Each number is 50 + 12 x the weight over its row's rms, rounded and kept within 0 to 99. Layers, rows and columns count from 0. The size before them is the row's rms in percent of the matrix's.

# down: layer 2 MLP down (transposed), 1024x256, rms 0.0993, rows 626-631, columns 0-255
# up: layer 2 MLP up, 1024x256, rms 0.104, rows 627-632, columns 0-255
down626 102:56 79 29 52 48 54 51 64 60 70 49 36 66 51 59 36 56 48 55 52 41 45 48 49 31 44 43 47 52 53 64 59 54 34 41 65 51 53 63 52 69 54 48 69 39 23 49 38 41 41 48 58 68 59 41 39 39 44 51 54 56 52 63 41 50 60 50 30 52 60 15 47 62 49 50 55 55 30 48 58 60 53 52 55 57 47 69 57 52 59 52 54 36 58 38 44 50 34 60 48 62 31 52 37 59 57 41 56 64 33 49 51 42 52 42 39 63 49 59 83 51 51 61 65 71 41 16 74 50 57 41 37 82 40 29 49 55 65 30 53 36 42 47 47 72 43 26 51 54 42 42 36 72 42 50 45 48 40 53 45 63 59 48 60 58 54 47 66 46 58 74 88 47 46 72 64 54 49 49 55 38 53 46 55 40 52 41 52 49 47 59 64 66 67 74 34 59 65 54 36 38 34 70 55 53 42 42 36 35 47 47 40 53 53 54 31 63 57 35 55 59 41 40 24 40 70 48 70 59 52 56 66 54 60 31 48 47 49 49 33 82 59 45 48 67 49 49 52 68 27 58 48 47 75 56 68
up627 103:67 54 49 44 33 72 72 54 48 51 62 54 42 33 63 32 44 43 51 67 39 55 34 23 64 49 47 51 75 46 33 53 34 44 50 33 50 48 40 33 60 35 68 40 46 42 41 41 65 64 44 32 66 44 66 46 56 49 59 52 48 53 52 47 61 56 46 49 48 45 42 25 51 48 47 59 61 43 32 43 55 64 38 36 43 65 43 64 64 48 36 63 32 56 58 66 51 63 55 55 72 44 41 48 49 62 44 67 48 50 25 58 45 51 42 49 38 72 33 70 77 51 21 46 52 41 28 44 46 60 54 54 42 64 47 40 33 45 40 53 55 61 40 57 43 46 27 75 46 36 39 54 28 44 40 54 55 57 72 58 45 60 62 40 63 77 62 60 50 56 67 54 42 43 44 48 53 49 66 41 66 41 43 58 42 43 56 44 62 53 44 54 31 51 20 53 59 54 33 54 44 68 41 47 84 60 45 44 56 46 43 55 41 63 65 36 71 54 28 29 39 37 48 39 69 48 40 41 51 54 55 66 23 44 44 68 16 53 69 40 34 61 50 53 57 57 64 57 49 60 50 52 40 71 60 28
down627 099:50 71 82 45 65 50 44 45 60 50 46 42 52 37 67 44 59 38 37 22 56 52 44 34 69 45 33 56 57 46 53 52 66 66 53 39 46 37 47 42 58 52 39 57 47 63 50 65 56 47 52 51 40 60 50 59 51 57 62 36 60 80 52 32 07 44 16 43 50 81 38 53 56 71 60 66 54 40 24 70 55 54 44 51 54 52 73 65 57 53 53 59 63 73 66 56 38 67 56 57 62 51 68 45 37 58 53 74 23 44 52 73 57 46 65 62 47 47 52 41 66 42 38 52 58 40 40 56 40 59 46 48 41 39 42 42 58 52 66 60 46 61 45 39 72 55 47 44 63 44 76 61 37 32 51 42 61 73 38 61 33 52 47 51 61 27 49 43 63 41 54 21 54 65 62 51 48 45 42 42 42 44 44 43 42 68 46 51 43 64 63 47 46 52 43 41 53 57 41 29 40 48 55 38 46 54 43 47 56 47 35 42 29 45 43 63 45 66 42 41 54 28 47 62 49 35 42 50 76 38 49 54 36 28 35 55 71 53 27 61 54 54 64 44 48 58 53 73 59 33 61 54 55 62 60 47
up628 096:56 36 48 48 36 34 38 42 63 73 44 34 57 46 45 36 42 50 23 19 37 40 57 49 43 37 37 73 70 46 38 52 43 63 67 65 59 43 46 42 44 54 48 57 81 67 52 34 31 42 49 63 18 50 31 78 48 49 40 61 42 35 73 51 51 53 41 32 53 60 46 48 35 44 48 40 40 49 57 65 60 41 42 30 44 41 61 48 38 29 49 52 60 42 61 60 61 40 55 48 68 44 46 45 47 60 56 67 49 47 54 47 34 67 63 62 46 58 51 28 62 44 54 50 35 53 64 69 57 37 45 44 76 58 44 40 59 48 64 44 48 35 44 49 27 46 56 61 56 56 59 29 65 46 42 46 37 43 46 74 70 58 75 43 36 40 39 54 80 42 56 39 62 61 63 52 43 57 19 64 56 56 50 56 45 66 62 63 49 54 58 66 46 62 44 55 37 49 43 41 45 43 38 62 58 56 37 47 62 32 67 57 52 54 52 22 49 37 52 78 52 54 52 51 45 37 59 51 65 71 59 47 59 71 53 36 64 32 38 55 55 62 46 40 51 72 47 70 45 66 35 48 65 45 32 45
down628 102:59 69 56 52 59 60 52 60 64 48 44 74 43 66 35 39 34 55 43 79 46 45 70 36 70 42 48 49 49 42 60 48 39 52 57 58 50 25 55 55 56 60 55 52 49 62 39 44 32 58 49 17 42 55 42 80 59 62 52 49 57 46 53 37 42 46 62 60 48 68 43 52 58 50 32 43 32 56 55 25 38 42 58 48 64 40 57 57 57 35 59 43 35 33 66 35 45 57 61 90 64 53 50 41 46 27 34 40 76 50 38 59 25 39 44 51 28 35 50 55 57 46 66 61 35 42 61 58 47 43 47 49 26 42 35 48 52 37 65 41 59 78 35 67 28 27 40 39 59 46 38 39 69 53 67 44 65 41 82 44 49 23 50 49 65 45 24 59 70 51 56 48 53 40 50 46 69 45 35 46 68 34 47 44 58 61 63 50 71 57 54 54 51 43 48 49 53 51 69 53 55 59 36 36 58 35 62 44 39 36 65 40 44 41 57 57 43 49 62 51 54 42 41 51 31 39 45 62 49 60 46 61 26 52 53 65 48 34 45 37 27 53 50 49 61 55 42 35 57 42 53 47 50 43 68 59
up629 091:75 47 52 51 61 49 58 44 49 51 36 60 35 64 43 49 44 59 35 44 35 53 42 47 48 60 48 42 60 53 52 57 66 58 37 65 33 42 63 54 41 60 43 51 55 47 48 53 50 75 61 86 43 44 58 46 50 53 64 54 35 71 68 40 83 45 49 62 57 40 54 08 37 78 51 37 50 42 60 36 64 59 21 62 79 38 47 40 53 60 74 57 60 66 36 52 47 60 46 46 44 48 56 45 41 51 39 49 55 67 49 45 50 67 37 53 66 41 46 45 48 37 58 39 58 38 62 38 73 60 42 59 63 65 46 64 63 71 89 60 58 37 48 54 28 50 42 41 59 37 46 53 51 47 51 39 74 54 29 57 56 52 52 36 36 47 56 65 72 46 52 35 38 76 73 45 58 39 61 50 42 63 68 32 60 44 50 30 57 50 69 61 57 46 60 59 57 41 50 53 71 41 46 65 58 66 52 39 59 68 52 32 43 43 40 54 45 50 44 53 71 50 46 41 62 40 52 51 45 28 56 72 47 37 49 50 52 64 82 51 47 49 48 43 66 58 44 45 53 63 48 37 54 46 26 36
down629 101:62 48 33 54 26 47 47 43 28 46 47 36 76 34 57 59 64 42 65 58 47 78 63 54 46 49 44 43 33 43 44 51 38 35 66 59 40 46 52 47 35 36 47 39 69 38 42 45 48 30 43 26 34 41 25 45 40 46 44 69 29 50 60 56 40 53 60 49 53 55 23 50 58 28 36 37 72 47 42 46 77 57 57 17 42 67 47 48 39 56 51 82 29 59 55 53 42 49 54 53 60 38 66 56 33 40 52 36 62 39 36 46 41 56 57 61 54 47 43 53 54 55 28 52 54 63 58 61 44 50 28 45 28 42 67 69 54 46 42 60 41 33 53 49 59 48 36 46 71 55 49 41 29 49 56 51 29 45 41 52 55 40 68 41 64 50 56 40 32 42 28 61 54 42 40 54 30 62 45 49 68 51 40 48 53 37 58 49 53 52 44 41 49 49 60 71 71 53 22 46 38 59 22 54 60 55 53 54 55 60 44 44 54 59 57 41 45 75 48 45 37 49 59 36 42 44 42 49 64 66 44 30 60 25 55 44 64 67 38 47 28 66 61 62 59 51 48 45 55 41 62 76 59 54 74 44
up630 101:68 39 46 55 64 43 42 33 53 50 56 36 40 57 42 23 39 55 63 52 48 62 44 57 44 49 56 65 40 53 53 44 42 70 67 50 35 48 61 43 48 55 68 39 26 55 77 57 46 73 60 41 56 44 40 61 76 60 80 47 59 41 36 55 64 63 41 50 40 72 69 49 42 53 64 58 43 51 43 55 37 62 68 66 60 49 55 49 66 52 50 44 67 52 56 42 39 65 55 60 52 48 71 54 32 40 53 35 58 57 45 49 29 36 44 39 65 35 62 59 43 56 55 47 26 28 41 49 73 57 33 49 50 46 48 42 54 24 68 86 60 43 75 54 67 62 52 51 54 52 43 56 43 51 58 43 43 69 38 43 46 68 59 54 58 45 43 55 38 41 50 65 50 79 52 32 37 42 50 40 60 35 54 64 56 49 57 51 48 31 53 54 32 70 44 49 48 53 28 39 37 61 60 53 68 44 28 49 57 59 36 76 35 42 32 57 39 51 64 52 51 27 46 52 70 64 63 46 45 41 63 52 12 31 57 57 51 42 33 42 34 55 45 71 45 51 45 39 28 47 40 53 58 57 44 34
down630 100:44 59 61 45 30 55 48 66 45 36 61 47 51 53 49 39 41 29 56 62 64 71 41 52 47 45 58 48 67 49 37 56 35 12 40 61 49 19 48 59 69 58 46 60 61 68 57 57 22 40 54 49 81 48 56 39 26 51 77 49 50 39 42 44 46 57 58 57 50 52 21 65 69 25 51 52 42 58 52 54 56 71 55 50 54 51 60 50 45 42 42 36 57 58 66 52 47 67 54 56 71 52 52 73 55 44 35 55 24 53 53 39 42 51 50 34 59 29 71 52 64 64 44 56 55 51 48 58 42 58 71 62 34 57 42 51 50 47 63 57 49 59 37 49 50 47 41 48 42 33 39 48 53 43 45 34 36 38 61 29 59 37 69 42 29 42 33 40 71 51 60 27 25 59 41 51 53 68 53 45 56 52 42 54 55 54 48 66 47 29 60 60 42 62 19 33 32 50 54 22 51 38 76 43 43 53 63 33 45 41 63 54 37 50 59 61 32 43 42 59 45 41 51 63 53 51 59 70 38 57 60 40 47 30 37 54 49 40 50 34 54 54 52 72 42 39 43 53 43 40 24 58 39 38 66 61
up631 101:38 40 60 59 36 31 35 50 54 44 45 38 34 41 21 56 75 67 36 46 70 43 61 43 50 48 56 52 40 34 72 52 55 46 49 32 61 44 35 58 59 20 63 45 28 53 51 50 35 44 40 61 43 43 54 47 23 53 43 56 53 37 49 61 50 49 50 40 46 36 59 58 48 42 30 72 41 58 43 44 48 39 20 51 45 50 50 76 39 63 77 61 64 90 37 49 48 73 66 51 60 53 26 68 45 45 56 52 66 57 50 54 45 53 31 68 52 39 46 50 35 48 41 20 51 64 65 46 71 46 50 62 42 34 52 58 44 47 40 51 54 62 51 35 42 68 41 60 31 47 43 38 70 41 51 54 71 44 62 54 36 58 33 35 58 38 45 61 46 35 35 42 51 61 65 45 67 37 49 47 44 32 53 49 53 51 67 50 53 48 38 42 45 58 52 56 53 66 61 49 54 73 56 33 53 65 50 33 57 52 68 59 60 28 72 65 33 38 32 36 65 61 52 64 59 47 58 49 64 65 54 60 65 50 61 64 52 50 54 41 50 29 59 46 50 51 69 42 46 76 32 43 36 60 36 33
down631 098:63 50 65 60 63 36 60 66 66 61 45 44 46 40 51 32 42 73 26 61 37 55 71 30 51 48 47 58 43 49 46 53 75 28 35 33 49 62 39 77 79 46 48 14 33 62 56 51 54 35 39 60 48 52 37 60 46 69 49 57 43 38 28 44 38 58 38 35 43 39 52 53 54 45 53 64 53 51 49 44 54 51 37 43 28 70 63 58 63 33 57 60 40 48 37 72 54 55 63 54 68 26 31 49 55 57 36 42 64 65 26 30 65 48 27 59 42 58 38 53 46 50 47 54 56 69 56 49 61 50 42 56 37 37 63 41 42 55 48 31 66 56 42 40 34 31 67 37 46 61 39 23 74 40 34 51 73 50 40 40 48 57 50 55 58 36 40 67 36 49 34 53 34 62 58 43 59 62 42 56 58 69 57 44 57 59 51 52 49 61 40 48 57 51 24 46 61 42 45 49 47 56 52 39 58 56 60 32 82 61 41 51 48 58 52 45 52 48 45 68 53 50 55 32 68 52 56 53 68 68 52 67 44 42 51 63 32 69 55 38 36 58 57 20 62 58 42 38 51 50 50 58 29 50 57 46
up632 099:43 29 54 49 55 60 40 37 33 45 65 39 37 57 66 42 60 40 42 52 72 57 60 56 61 33 64 46 61 48 54 50 44 53 40 72 39 57 47 53 68 58 70 38 47 66 33 51 57 50 56 43 55 73 38 59 19 63 46 21 58 55 49 55 54 46 32 53 35 41 36 39 56 52 52 29 59 49 66 57 38 68 49 60 50 48 61 48 38 53 65 60 42 33 72 27 57 36 47 49 67 54 56 41 64 51 66 55 70 35 49 29 65 47 73 59 59 32 55 39 51 44 61 54 24 48 44 41 52 39 38 31 31 31 57 49 56 69 28 44 53 57 35 54 55 58 27 44 44 67 74 45 76 30 48 49 36 43 50 51 51 41 49 66 75 37 50 66 62 70 46 49 30 50 30 54 52 70 31 45 62 58 36 60 53 46 30 61 28 38 57 52 42 42 51 50 34 66 53 48 50 30 62 29 48 50 75 57 49 42 51 47 53 45 50 58 66 54 34 45 34 52 58 43 22 19 59 51 45 52 51 55 40 40 47 55 56 60 41 34 42 38 66 29 47 52 58 57 64 40 37 56 45 64 57 60